Weights of a small GPT-style language model, trained from scratch on English Wikipedia.
Training: a variant of SOAP for these matrices, 8180 steps.
Each number is 128 + 24 x the weight over its row's rms, rounded and kept within 0 to 255. Layers, rows and columns count from 0. Numbers have three digits each. The size before them is the row's rms in percent of the matrix's.

# up: layer 4 MLP up, 768x384, rms 0.114, rows 557-602, columns 192-287
# down: layer 4 MLP down (transposed), 768x384, rms 0.112, rows 557-602, columns 192-287
# gate: layer 4 MLP gate, 768x384, rms 0.113, rows 558-603, columns 192-287
up557 109:090123116135116103144090091115115128132116169092183126144101131172138129130123132151091091098152138101121125145108133139140115167124141106133116103101135156140095127184133169166152119118166144087160136086155075143133154127110150187110120125129139146126137123125132142108126135129100120131
down557 112:104121169171119112121127138115131140156114079114111166162131137140138110138148100091140123133118122088124144156151131117158109079104138120131090119118141102162144129102157135172091155112110144097108098131107120159147112111132151132129118145104145113143120155153138141112116123131113114121
gate558 112:093119103132137118124101103154097142108150113145089149103131125081162099104157127123160138100123113109120142191126130072150153153097117125144127123087144132135178119096157107119127136124137135126120111086107125141145103157126166161106164123130115157109116162137123160127138098150069156153
up558 105:121151139139110166132149146151132108167098145148137099073109119100145115171135108142133101137140147079142107145122125109120135116139178136135100116130126129102107141178124134154130149127121153112138170132119174126198106101142098120156087124137145102110132148123099135079168160144153105129
down558 107:099134141128154136119108146140138099157096129168123092157122118104153089135154095132167127093118095149114047148142103134111149106118148128142121160130137138130116150115098155114122159159123163119103127098143120156137121074106126151127102133102122179126135131129126161083144098148133093168
gate559 084:111119138106117106117084072156110118113125170128160072127112094110139167095117123150140107116133162157132137156127133103123130119131130141139110106125129138131165120081159126166078164123106126117106165095152171154148083104153093123139124122151158123137143147127132125116157104130143156129
up559 086:098160079112148138147107128186126158099172162130159160134097140132113145121138156102137080086141133111143148098138147100103096128107147114167116123170142126122136086120137142096105086137124119093089120083100140081165115153101123121118092111111081130140109127155113154134116142138105137159
down559 094:149132134133160133112107150058125122119097087108146166152133123150118147140096128112194149142098102103129189163159133119111102108122113137131116100094143122108131168114156107152174106114107133141137093152134112119141137125193158104157089142119126104083123150131125118168108109131142091131
gate560 109:097132121112112136161128144168133125168167147105129127165143146127101110136122072128116118116082163143127129147108147118112161118117161109101126150144101147111089103115167112171172154100095108134114147122134135105131147121136145091148143150156128097110088138122131106119165107106131141109
up560 111:171130140145174133129141110096098167156112150168120118154141111162111138084118139102131109147154127137133142132139139103141113133092111144159139101121128141109135122146175137132097128138106130145133149127130130152157087142127141108124162134149099154079147110127114108141147163096121192116
down560 106:110150136118132143077127123181154150151156125129146109140103108114153144118114160097150144139149096153124255131141127104077158125133147112106099117122128158106123116116120136142129111148128125125095160113124132154134119102110138105130136156147153149070122101091112128133138119171105137119
gate561 109:088092112120098123131135105145148138133146098160101167160130103149145136170134129137150115150112128122137138167148132129102149155155141180129159132156106129112106138098130109152132189118153134142134143162152127159156077119097081070153135139141094132133141085170101107117148141168149079109
up561 106:097095115122115111150118134179109159143118127117108144073152179129114136159133169155164162137145136106180114128146127111077111123184115142140112136182093136158133116105154139141135111149114118116158111160159120114113107087105137090127130148146124123149170123153165100076165118104094132178
down561 106:172145176143183135129135151099114070155144087153119132078171131080111130123124108121081129102142141112163097144116132118131106117177124122148161131169150108168161110127142119115154093145165164109115144136140091142149122122120138152111085147135160130149150155102139146131144130149148160082
gate562 104:148110080131137115122095115160136123119141097140119125111121083135161117119142156129151109163135138136124158165142127139118154137132103130128124141143109123183146168139143125158118120122139130147121102129161139096119091136158130120107104142121180100155122188102114137101097109118115117157
up562 103:134139130102121146118148092118151138136174120099185131134170085129145128077165125137152121136164131091166127115127157070152085160115100167136117120089118108148087115147141157148149118160098178071154126103158146150179104122128139147172096172106120155090086111142149135124146139163143106143
down562 103:113107129116137157109137146102087116139143110115103123110095147129117166138129139154124146095120136172090196135099164157124094164171151171124143116129130170143169120066179122172163121135054119093100149157173127156135150094142113134114174114142126111136103132162110128119105107137142124128
gate563 103:141120145124138114125136092128115131123138088155125134139128115168132125081151116151132099156145112117114140122121160129147162122162100105131098131088139154151151113124143138142124116096090149166105098097099125155098130127116166070128109110114135142204134119109169123119104127151177144147
up563 100:144109127137124136150131137116112148121112105120139083142085120090127102120139122104130149127127142128102104117131153146103138165159105112130045154116129143152093132119121111104159129161141128142085134111137129140106146119148127153168146147121126122191097126140097116133118115155149112108
down563 105:196126128145124140132129132107099133152101127136147093119104116148142140145128109136104147112144121149128255136113109116085102130133124114118131146094140122133195147119112104138069121141101132102090118123113106127114115118101181149140158057112134102121107082166119136135135124118126084114
gate564 102:152102119095091115163115155143103151125102121108137141101123148121135113125138185082133168098132143109126118134133134123160137122163107151161160064119064171131089081093133124110140156174123138142084141131098099126148095179147107154079140131129126100138125092128095129097105124134134102125
up564 106:110127140132109093140120139124115103127088145191102128173147112145129076131109128084121152103113121153159149111094125108125161101157123120132152149132118107124157134157127102176115137095109130119130108131101116116154129152152110132114084107117159085152151126145140092144116165123168143114
down564 106:160143182114076132138105143108113121155140165142156087156136069154118106125119134149112163146107143118152125133132150116168109114149141177128115128113125148158165141128109134119119117144125152105048113100140183129150153125147134188092119110113106093101126140126166134143098157118107128172
gate565 104:103101141125167098127130101108089180112131139131109119104136147112137110088166116161156098157146141123155138131165169144117140142116116166102108132147144124102183109137144099139128112094134143067146130132134132125122093111116121139075160141126150146162162097136140158098072090101075121144
up565 105:136126137081177127147103148149152132116099130138114119097147099153115109150123143112110147097124088115120094141118116147114148137089096100133131087081118129117110131140076116157147104158088117119137149171137121087094142160160138118119136131108179154134137099111100104154108130125118139132
down565 104:082101092112110134090114112123153130147148166094145143114111117132093153139123128118128117113118159157094135112157121126105116125104165127097151124168139153154153125126123169127119127164094130122120152080153145127109124125070136105105124100150152128179114149146155127179150091116111106133
gate566 113:139151131112117106137115144111143116098116129092137180119134177116106099129133131110136150118061134144087137122132119120106145137169128150124141098126116144152058098127137124120136132088103085134125077173173157082144157179117117126151144120113124136111140118100145165108109103155148161177
up566 116:121112161140159089130148143091117139156183131173173131132112087136136123148106098154099086117161147175141126129150136112100072113115111077129137081097158097109143190082128152116130100164121114127115115108098104144091121125121154110119123137081093114132134167130106135179112153132175109149
down566 105:132166099151115135144126196154120183084148113138130136111105145112184141137154158137095101132173155109133250120151146147105120120133120111129145127141141154120131157081186143147133135106144129110114145094085086135117123129181109094125131128124165137143132110113087143121119172161127146071
gate567 097:130154111116143137135162132156121074131151111104104124106099136097153144122122116134130153153122116134119157121122101111096116147149133150145152152110138104097100110131118110133138121127111096113166136120121148188061126135193138115141134123094135187093130109133156110150112104127140155142
up567 102:086141121116123121124088090137132126117136131153150174143104101120168122114106151140093148110143119105108140096115087118066168165163146124146164123136126175086127100117165160124125165172053132139076122130107141130150159119159121102116112134135147108151141133102111085140154102140128130120
down567 105:132127094123100138087108138098143100104112110146137170086120120130120078134145137145132130121101158085148234104124124114148145144119153128121124100148097105128104122146082147142125116076152115095132166153166138169117155123178126092155073111130143136158145165113120109170131120094119089107
gate568 070:088120105146119093071149153108108105129140149108138139124130134120184131100117103132086157167130156104173228174138105102143094151059126132106136146150095111135135159133124140089142098150101148101064169182128135101127109141078109127094119155116156119116132145111127128151147132130092137104
up568 076:124164129127097154123136133128148104148119134108151120101132153144150098145168101112127127153118154141114080139116170110141119143138125170113123112162118115118106136167151145095146119166134146090137157170141138159115119151132122128116150100138119070145130116138088144133151111151157084136
down568 079:152082084141132117143134117134156132142142095134140161106110120125121115098174105104127142143125115139104026133177096105115143125099144093143133134126112115149124158104165125139128121106116100122093128146129140102116137125158140134086156093138153155143185104141137145106165127115143106151
gate569 068:108129174127110097128128142097152150131125152144135136123131133098164173113066119090111150127092138146128156134150113128097091156095138141123116152169130123118161134147184126114136153179119138115121143151160156126088143120125111143127143117121101121111110154133134149101133121166147136130
up569 072:158121132111124100148174108170136113100140112105086072133136127115123086137159107153150110124131129105093105139154123095107128121110096114146129127080118140135148113128109157174111121164116146137138128140071153127147124129167102096120113133153119117126167121152135096110128117133138150113
down569 064:113123113103103134132095128101122156156143132116110121135144124136121118085128088149155131130115167141143218152150177131131123113142088162094167152182093146130135095117139112090166106146166135127131137140130158149140172112130126148112119129094090123117139186157108112139143124121121090111
gate570 110:129139156079112118133096132145133094144128106117145114125149098105115113104083072116131132146113129135134133135125105133157113124155193114125091176122147096171128138109083113117163147140160113131150163132138127162176146145172128096128148143128115123135122135146120125126125129149116146136
up570 112:104124136122134139111111149103120118081097130104133134127118108137136108106131111141168182075093140105148126124158102143142140152094140089106111141095138163139157115149129151142093137115104146095133112100126143141106123115128133099151137158121160139100143134115117101111143094107135179099
down570 113:091142142085140097144091135116173118123118109149155125090157164116090178137106189114135146135120117088132096154133170138150133120114174137142132126094108124082135119152134168132131135106120149149107143158125133112149093137105098154119083196154135099158119127122108147129149148143141135134
gate571 102:184126126106120126109151162129155159145143114121098099136141120134145164136142143116102138114156124106136141151150139135159111143120145159133145118166145093098108150140076127118137165086136076120133117141143122132131137130165162151116140148082141119135130098125172097196142146147161128136
up571 101:111138077136122118142132117135170130112184133104132133159106125117128168130155093092143109147112154125101107149097119134131122162112117137166114128173138158123130142077128164131137078139114122111097157102141114113094130199134129096109062139144079150147096155136136141131146166158128122139
down571 104:089075132101095135106140145125118112183127096127131137144138090122137106117083113126123093174171153128129124193098116149119147140155103074147122137126138113149126189078176155139155120097135152108121150136130138101133102151151166119129077104120128134140113141120159164116125100173089071143
gate572 073:097157128134138141119111119131115142143129153174107153131126116168092098142073159129108102143148141154116151117148098116147085174140144162132091158109117161133112102107130123115139121126112069150133146106157147077088114112100148153150157131094125115101126132147110175136198143130120117159
up572 079:143119132115158109150158154130085127162155136151127147109135154162156085154142119155107135137097121095137102152118132150104088137156088097158083146099141150128124199158155098120140136148106125125099153135133104141163106124111112132098188143121139135098137127121062164135130133113118143119
down572 079:144090139143129131123163128131131132121114134108090117163099135141137119127148112099087141134141105157121000142124123150139103136161120114136145158128142111124090169138149163107144121095144118128148142142103106131125153128166139148101138118119175145135124139133151091139117117088129099129
gate573 094:129143165138141103145140159086163142161145101131119136106111093129118114119156159113143109113118157128091124111138155109146137116138125124136100133135111133123148128096129158115134073132100151156128133138113175100106176169103144129144134140098127110117141119119129139102127104177146136124
up573 094:142084079155080094099145136087107117195130160103117076114159135128108130112163136131128142120127157081100104181122146119152119076154135163154144119094142147160117117137116087131150104105113137146157137153161119116157131127152131147155095112085133157150136163143120118144138091124146102120
down573 097:160093138126095124091122158133129127113105121149105144151129098159111112093141123121146117124116099106121223130120139144132117136154151136090162081166138121126112094152096111124103115099126120119131162117094073102101155127145093120133095135111143092111164145126129119137171133090152122102
gate574 090:152114133090134120103114144090126124138138108125145133138107120127103164094125142146111157119109172101114153127156120140117137133119131150112159111150135148078137120121110129160143142202115099129120113121138150108146125159126187117134095167157137111176121112137121161073125126142128118073
up574 089:117138127142121104149141127085166119136089112148141136084105117137116088117126097127155093126167136098169130126152142157121136148096138148168133121077156109111084133131146115123100117116128089114147131169114133109143114117115130135129150158129133104112149132155106136088154167114137116082
down574 092:117123146175139095129148129108137134139163117119151123148162141134153145092087102111098143112110194099159221143151096148124155150143153102158091150173131145140124146098103112137172140184155124121123130122123155095111116119090110142119113125136086122157121147146127153145135118129142154100
gate575 090:180118145091162151163147136131119120146125128124065130129107126115131104137092152092094150107122154110149171122125121139155117129113160134168137117136120142068172135125129084113149139113176135114166104144098145161120143105102095105122143139129089141136152096118129092149142119131163109118
up575 087:100104093170104131083134089120100153118135144172086144146177107148111110195110149133074168054108133170145173152120165131098094152117161152150117131139130144117098144133144129137111122113118128091148135092136115127121123108129111136149106139128129153130163195135093152113116142141098103136
down575 097:119158124162157163135124127114083187152135137114149143131150156109136114121137091104126110104096145094126151110088113070120149144118149050103140125158133123114097122167117155149125117133158124120146135145083162150130089094104130111134113144144093091082126155122140119143122127121114086121
gate576 110:132157162132099107103116114094141131111141157117102126145118118121098118143110112096165101092126111101109139080128130067146121144132116081145176119120137164131133160100158126114137100161141137163130135135105150111146131149133114130154115151137115089141182143103163143104090169101133145088
up576 104:132151091129104126149115118171144125147121137114169134128120179138143119138112137128130165047147110124166134135123107102089145162153115149058099089087124133101159082130136126127083149102114092146114119153133082154135089128107105139101135136124089124143119141079146136146137102128149111164
down576 105:142135077082128125153111095115127114147162108111141147162098130125098126105145144120144135115135166148101115109154096110136144204123113114133116109110124125074138090143157142135121130085137118167131095175138144126138091101102187109122111160158140123138090143122120105152098123114141127147
gate577 063:109167156121115137168170157140125126158162188076142108116146124110119153110118161094146123148123150155153132147134139129132096142073129166170142106143103173137138125140091144128121133120116124163146115146105159165120129140091106135116135135105142094125172158147128147141145122100159090106
up577 073:167100097122131098120090157088151104140103090163119177128117078143133160145136139196130143118155100066117109110176156128138149115143100125144143088078103137127118158119138125100122126146167125157144132134123123154146134142151200162150167097165114134132101128173087118091129139124101124131
down577 072:085091151073110141117120127148113135138148147139112157143082105122142118089132117133126086115180161136144204126135134114121153124130105132123167144124097135138117170139146109106141167118106131124077152150131127156176154091094124149109135182134124144074156160101128118133110099163114161120
gate578 082:143144161117139094141162127162095125108154119161131080183144156138126091123088121137066123096176149144179153167100144093108106140151137118129130153173105075137123123149143120143154135109105119153137100125114137159116091139094150118075095160126174083127154099115111098113137110143113110156
up578 088:140089152074158146133161099145149105117116148131150115145123137180081149153111130117145133096140168162094080113073107146155122121125116127075073120152148130076120128150133107148164109121133110145099138104153132130100109140145092133133138081117128124126146131095071124175180132116110162143
down578 093:154125139104163102096195102105147107166141188128135140162096160104132092118128102098127187116120158129117024137122112110124150147125105120116073119130155132127115112105128104107115095105139136130152107135085126116146113114123165091148112057127102081125106107112120164091184146120193130142
gate579 077:141135132122122102099099118099132104140168159126124152114120133116136153109115143100076152127159098118129127104149096124101131113106125137133126130114131097062118171093176122144161119119133129092135124122114106169098147112133145143116130108112105107103132086111122095153141153100156130142
up579 081:136112155157111093167090129107109110125146084120176107135109127116168078155129110153103120098123127120088123090150116132106143137103105114118119124136171113118098138154136096119096146142141167176156108112161149192092146112133168070123163130117130105163156136114149138162183144110130124132
down579 080:147123134116161115137154165149114143094110171099145138153119122081084144102157150163147146161160117086131101116125115135125125134155167121110105102122138135142129150108161113140148166097126095141166111128127087111104136092156140083095160108165145125094129074170132143148142169159124123122
gate580 116:130142146152132091109175129122151118119162137116140149114147099118089146121078156174109063122099137095139133134155157125111097100132121159169131114145138167140147108129139144110154142127134117123123154089126142086142062163154146156146144143136150104129173156096104096128175153173115098094
up580 107:126146091159111117089119116150099156097103132157093106117102095120143153116120148137115084126122082160137135125100118142138114117094108115118105129112124136117156116181086104145172098181145136098156124136132173143137154152136122062128101097089122133171166135091152120117126113175102149088
down580 107:160073152105117127105115111094096143132137117124112149152131133099129131167094138141128109170147095116080112099135168147105107153117114110125134114152138153106109122173135181137152152139166151160103079120133142109168156109080136155156119137144103159134114145170179083153142132171158178165
gate581 109:130137109134151092128075128120139100168135110118129151111110120141120139157139112115129151065085114106106146120147117083135122134127156119150124077123133143104125160067162130131124157097123130132124159100108143098109158097122146154102112129136177084176117120109131134123147091155135097154
up581 113:130113105095103138123128128141137109164113107111125081142138144138170104141132115111150088129143155131101138120106158148101149114152127114125123097148127142126155146096123149142155093085167122164133104170165168145162150112149138123129069135113116115106105179139122112138123119141094139097
down581 105:161100090139135106116106140087117148137092147137134145139132114148104144115167185151088138154090143115108111129143118117120135094148108132173101085125085149129149082158130127150128120105112150084161093132097119118088122079135159104150148137121122105125194098135115144127117137133135128148
gate582 107:139154131101132095135094131129101128155117137123113114109084098084173129114144115118137143132149141145138128109136111099140117201112095164129118132100138142134045161109132139117110120090123148125116097114170115135147138168116126140126108109110100123121139139142135161176153091169123158138
up582 107:135102119126115153094138129113105137133092142122110116082162100130126151102112092141116131173126109119172148162139164174132130116108142127143120144106144135092114150165117153094121108107132136123096107139120155163087115132154189133141085118178106130164136117135088155164110120128119092146
down582 106:118103111136136120150145114102108129126127135100137117123102116136131133151153143162136134127143112124116115136160094136056121108143146179120127131147117138121155140097121140172116159111081164189133128084145166101092080074129150136121112101106129125085130135138113140140105129117135161107
gate583 103:125118170130170109123129123100127104120126123130128152109101125125131118113120148122163091128114152119139147147127124120111097139125115153139121094099136112179123135118158108151111121136110094165086122077112148157153109136109143104140115111125134115146104133097129125142100086114139145153
up583 108:095149085105106106129114112137163130147151160092076136183110167108169092156125128130090144129131119139096128121104129097096125133095147141132160128111158164157150108165097097124145129118135111131117124089150131173182134177154117138126151176157113168139128129105171159092165138144130110090
down583 105:119102106103137123111133109153147105149092132095111143072106178169096152131133147129149136156124117143119133150139157104137111130112137159142118110131138120153133168134141133074189175134155109089138067112139119111116124121140134086167137121119160141161111155111100143131144132121104125151
gate584 103:123141077153195108141157161132075109103107132154110164111171131134170092143149133138155148111178143176080162053124158129187132111120090132122129064121115115114128126130094151112122137121091134116147092144127115140119118152140121089113116137113109090111090141105103143099151116151171127063
up584 098:141125122115155140157120102120131119105110153117084103106137128126171129091120127103112109106078120120094141067117198182179110167129118174092155078121128118124101150157098168085127128100141141121121141151112124156108158120140115110132125128139129130128102142097139125110126075097172114086
down584 100:126082129153130133109078071132114167122124142136083137147116124162168160106152173087093110128109084110132119139131109100161189152122145161127180142116127112132135102114120152132137111179147106099151150180138110156123093131119148129119125132120106169136189122103094129107143135101133137116
gate585 097:146157123104119076122163140144125140074164135154143108103138112116140136129172122123150135082114091116112149115084156134149101138142075115157130127119138137153139109107112160081109150168170114126097149121139155160120146104139135129130113131173115146143120141141145147133073144148126149127
up585 098:105101123166133174124150124126154142136158145114139139163145135110105120162113124113090105118137130119128122118178142150095117102161130151091108113109137128142105113119117086164119152099125124101118174130151112159117193135076127135119140085118148154130151122138127162120102098087105115141
down585 098:117139117113097101143152136129138120126124140108142140141113091143111135075102132150121137123155166126132198143098163153098105138126135143122101147164150129113119141143137086153115144135117125127130112123104036123113112133145130148119104085140158096142126123092157104126129086131171105166
gate586 109:121165142158111151122145129145123149123095130092093143100116104137125124153126096162080153171149119104140174125092113140157151109148105116140144119104103084167141120114152185145155081105152099133131109113115127133127165149071140120151121099101150144123129180121143108092129117157147081097
up586 108:107154122119157095143132120121110152113116107124108084108139165115165103124140126100159119115128158143162155108168108161175123108150135124142128136152117139173122108140158124105121153137138119134169134110120129136093102124104120174151166133120116145106119109124126126101110166168136103108
down586 108:143142072085109102111169133100184113098126150121133076111091137120132168127156109140098092129148111094098143099134164128108080128106126159141142152123136125156096116140168136138150088089171087136103149122140120140141151141119118105131128177142132154091143135128155127162136145170130100142
gate587 110:149123125126106152167107118119147124081111109142124169136138166138097075095152144181131115166128118111165123118126134115153119145159150108124081106157102106101167088144154132135089132099125114122103114136118159143142127147135095118111129169141145093147113087173092102137109169111117151167
up587 104:145121115108127111140127106117126111087113121148099106144151138188162111129134157080150109122092115134142122154141142135165166150134110113150122118103145159124092149148141155125139132148141092122119132133109157132167162147163122124130123105104125120171168104095111161162128132102112120156
down587 110:123122161075165068162095133112125165167111102142086130120113159114109113166128114129109119063077145098151094169128093166105162136088101116121113110151126143215130137124139125143123131111133125089155102163172111157129106118146151070132089108132118145114190111135112126139157102130164085144
gate588 111:119117146134074141127130089161094155121088112142123132117139165172130134082171114129150159161148137140132156150112131164142150133095131124124121123130124135110119146127087131151098126171142133114158154153116161095104110116128100114132159150151182146144161130120083191154072079140136135100
up588 109:155118122084120144142112078136054109108119132121104117171099113094129098133123120140138133136157154107104155164107161141141144098102147157136155170106160097127134181133095126156126098131129103140119151131138140160114114128115097152121136140133136125154141130111080149125087112101156122124
down588 110:132119172091117146100085181130141205095153098105126142144117098121124097101131126159143141131215149115147039125095108123133160110146134143152125127134135104085100138120130124128167121106139111157095126155106168152093112121159144111079125155118156129097124171104141158142134149109127119134
gate589 104:138111106125149152136112136092076117135119129122090157101122169119076121125126117129132133129134124141094136111103116130137114107135141123114084168113091133141097104077145130148102129116142114152120151168073101100139120115066112165125112137121137149160116123125086113124187140104127208119
up589 099:121149088156149166112126128132121108161152091162158119097168128103140128124113105143101113118114131102122103128123112122130171124154128141142116129143079126127132135148124129147114098090156131130131102135123066123124130127130086164146135132142171122152129114129156137097135134145119106125
down589 108:147097098140154106104127137117144105141111132110166157138160117159092128142174093138131167113101092155129085104126108101080102106102107117145139123124085184135100156175162132119127140101148133146093112107182141130117133130124115126111159138143125128144145135108120143176120145095107165161
gate590 088:127119126119140089114148130162150128099175134107167138125149133106115123127133135104105129092111123123123134157132101132110168134124153184142130110158095131142129118103098176114159148102137150114139175103103160128118111106139159171127112136136147129181131130107110135132124124163076122139
up590 086:117112144127100132129122125100103167160104153136136073117105137135108165091091140141097101152148089063127119153134156109141116102093133073126142174101155113091093126106145124134128161140108116131137109145132120118115105115125085120162114086097108152114155130164186112143132133110155155119
down590 090:144116119122106140145134110157106114126157117101131156128118126118125109115121137091086124122113165071167255136134146102140119134134099161115132135108159144097148146157110127108135123106118099144148109159111142116116166127136126129132152171101129166128113099116082163138163136135093161123
gate591 111:124096084138122118118103109150146106161159139091088131107160087107142135109112135092181094116140106131127146122119135159117115099119103131126169152139106092135113162065114156153121109099138121134116113140143120151130115136110122139174121156109135092097135133107126102151103142109147140120
up591 106:147084108129117116136127152088118115155159088122124107095101122093113112085138161141099141160170133079084130115140139120112131125141117139132141097114158084142122128133170160151086107103137136142108190134129113161132137090158128153168157152107078085098146120115112145156099076124148174150
down591 108:120155114166132122141109153073126102094133127139127140120111134077113115100110111136125168166160163101149078134118091148123170129143107124137103121103164131110098111127175142108154104159153142108109134123111124099153115076124132098119137119122176134117150112117087164172132115126120178135
gate592 089:159121139082120116129134111139132110124126109129129159151149114161183144125096106147122140148126149137129134131152105128133088127134138116107109130158117071126129154100140063162160101118110084130145152124164117082048089121136121158150124127078151104118160104160089142119121127132091115131
up592 093:119087135132134155149133086169145086124115132116123093115133145114146107104083111117111123141113176134110103111137138140191131171185128130110165097124118118096131148102131160139114170107131098122139130172168105077150107119139139124170111126158135166127120170120169130152129119158121138109
down592 099:100164131149129119114099082101156167131117092149164151134132133096103131125152129084109128137129179089163239106149159118124154140119126132130170105139085090118085152123121120146094141108095149125098099135103130089127161121117103107117153173162100155144151136127119164154135122136126154142
gate593 102:168122135121112138111111136139130166107131129103134121147137151110157125166109147168153076153131134054130143116132182094121111130129103125120098125144156168098088092129149119146095130118151113080180102128157124144158137135108085093084146168140124123170126122111153092127084097127125136111
up593 103:117151133112132060121187109128117103122105126157146085103143130133088160053174090139149133152162140135161129149120111122124154179114150155195156153110158122194129161131166101102174095143146117116133135127104162111129130112095132097175136090130096173124119098147179126118130144134121127120
down593 102:136166158131155122089092169172125121106142118124107151120126126156139123120122123160104130142124156134090255130159137122112112116147123152117109094140136118099120122169112112155143139127125126079150114143154132123078145118138125122166134131137158127100143162133116163153143116158146130109
gate594 104:154112119126125102107105069152103134120132130117117112103144125058140163127190161196147092134126128113129109116141120093091134109165124115086105140171158127136153117143137152136131131159116091075127130127118136109124165110127091113150141126150154087133171151127117085158118133155100098137
up594 110:125142128144121140092141097142133117123088119146128102094093139107110147135129148188108125129142137105083138160132197112143172152143171123142142168113145125147151128170089067105145160135143146067143137146137119152109119160122120102115144109125147148127157120079188128130138144150118098118
down594 100:138086134103175128153128097108132143143112116092162159117095109140132141168129120105124104111110148112116000110142120157119128120136109074139142147143119089119115131171165150131141107151107132130087140106178151118121161123102114143145136131105133118139126145172121104133106139103126093146
gate595 108:106118109143134173120107131153157126161141102146128127138129190137158131159110124143138090084149078154112139162127128097124132122128125135110105110121109131159079129128141082116122140125109145122127144124084154155140129106094101118142103154194126140169132117134102151127102093117133151101
up595 105:122148105155147160152085168113192139152119122135109110141109146120125094159135117142106115129110073110114136127119120125127115140145136130108165136152129107158110112096123148109124136135110168134127123151119148112120118162145117094119134130136100089155181122134104129115123107144118100089
down595 098:123095109142143138148137132084135129146140148156133119105118086137133128141119115110144123093113118135139000131127114156155141126116100196145131119129111112152146154125125154123142157169138122176132152140101115087140146141128112150105122136136094147176101140148162122164101145146100105126
gate596 104:135151127134144164098149107117125132166163098137094156157157098115142165121129129085090139105120123143105157139100102123129105085127138157100103124096094129161130104120091126077159120147126154153121121107131167163106156129095142053134173108086150132119147115106109153092106133140173148145
up596 105:137144133097138119114135165121140115156130109143098132113165109127147134170133131136129150127141131149159154144104117130132159144101111110148119084110106134166116123126083153099195109123088124125099104202106132109117123092142141123144154115126136110091122163128108151131141127137125104110
down596 109:143152121134104142115090130150133111170161121089086174129120138170162152141122100111131176132154105145158146155112141104109163122107130139118093135112101102157126121109107129080181132151148136057099150122135112085135148130157138141121125141116124115099136149127128139147142094123170084177
gate597 105:156095190167153137099117126143110113113165126142114118152140138099158158153169132151112130142102134125129126121155141105131120101138100151163127100136113100085097156113153107162121134131116126186139129107100073106123108159111103108142130115090123098109110105062128115128093158121132143141
up597 106:095116135141117151072135155140114123117128120152119131127150097076137138161118126164123113136143116139168137111129117146145127137096112151174111134099096130127113171126111120130148159145131182136155119136144154109120174144142191130141121097164110110155118159114145103132102134134124098133
down597 105:099169129130121128167131109120077108144106152160099160164135156127114132169124098149167105116122144150111092180139120157123131117105147101119090111094165134125113108115139163118110112140115138151229121144108109103175152157119139128141160129133100138088097124129131134105132137143138140104
gate598 121:117124099123131122077139114123106090119111103159133112105180114080102101085152161151130152127151151093126148148115083135085155109122137092082125099113146146122126084111047160104122134116162136093130128113123168153153159165124147121079127130133135150130119122120139158139128162206115121135
up598 118:106109133120140132080123160176123133161152103152158126126165149129166103129152126122121128085133147116144148070084117170101161125135115084141117093124130125088120130107113140099157153148125125123129153129117149110141134127097136152131111103124156123118107111118123183144134166146138110161
down598 113:130127107144112167095142163163096119116118069151102092131138158125138078146136147128147165182149172109159075104149144194120139129121120132149120130138124119098128146123134156135105105112155101107182121120130155110108144156080123156181152114116146148180121091115126163180114157174121114100
gate599 110:136180115091145107126115118139131098146162128122087116129093114114123141138092141106170135165109120132146147138133117124104133091154118134090153119136115155144161095126134100091154105135073156126107122167132161126164114144132139142154148092114145090140126126114114096124124130131142136126
up599 107:084125154159122117142130136150136088162100097156103108104075154149101106160109125123134100133111138132105128165129042116162142089101148160162126103123140133126148111128153093128107116110131148113112168127134134097094143136132108156111160153107128148110111115157147126115081102140187171117
down599 104:136109131110123095110116102126074135133081142143106073120137140160125112116195092154135121132147105132146148157134099136165102120137124149140111125128124098120143146105099124107099114162156147145159133096099156122118133118107127150156114124146151135148171166103124143143129141130101160151
gate600 112:168088105115138138104165130187161123178125136199119130121132117080117134163144150115159129125151117140165136123169088096167136135104145144139155104148118145105151179127129112152133117132140144121132116132126093117118120139201131117133170113130114147096128103112122142172088128170145127105
up600 112:117088191142166132101135119143172094142189140092114090145147114108105092107095196128144085105131133133124118120124113101157122175083107109159081172103140168128169152176136108109117171115094101104063159137106131088152178166159098073128117145133120145125128115132110124183109135166100132145
down600 114:129152151147123107094158119106145146142092125119169094181125153143110118080128104096132125106131136174129152129128121128125114137130128154117121155099087170143154148144123129129124118162138126100133115133137104071123150141150101104125168125150160118090143114135160131148112087133138118095
gate601 104:131125110140177115178090156103102147116094119177116113124077148161125138126146116113146113082141134125085152126105135126100091119119141121091195101129114180112143143161102143158145139150156110148139133112117110153136158161135112121090133161124144104120127151091137140137107128173128129136
up601 103:133120183145108068133174137093104127135144170157151175160145104125103141131082130122119105086142123088133142140134140135146120087132104115147137133151139096102149189146155104172161126114117153117153142131100155148103138146151156124101154141127090120162146150131136099138108142106136161094
down601 102:140128130126154104124158096125139149124102111137146132143145147157178150137146176134104100134104095133101204132146130143132154133170112136124119164150070090111147123123141149146138119103118128083170112121115112139144155143123101131115122119128136137120134150123082102142159141157147120152
gate602 109:178120155128090183144103147124128130151133154124088100114151175113145147141111136117097132140170121072132125116153134114147141140144116135106122136146157159118166094109140140118130136148140120117119140128137142137122145149174128097107157127169131132146126123152156135078149117135154112130
up602 107:115150126136138132168158119111079120122104146123117127117128091129168090106157094128101124135125094136148141056108127110174128110142141154114176165065138105122134110155110125100140122110130130145179144164133109116122133070145133097147150132140126129091145145140132160151109137117150090082
down602 104:130128140151137130164151118101100112157139141140097150109116118128136139116138152130137131146116132123132255118153130123135119155114138138117145096132140186157107156133162119132111144167114115112150131130129146137126088091142121133109127095168130129141118158124139157118139149112127112152
gate603 071:116146144150150164125154110118129167134150173114130127156130142125139128120110113123134119153167149122114190151115154112144162153144128164104102129159130071119152097112122122119181126133152130116127123116151142138136143133122085134138105104075120095119125150087126168129169139068134114147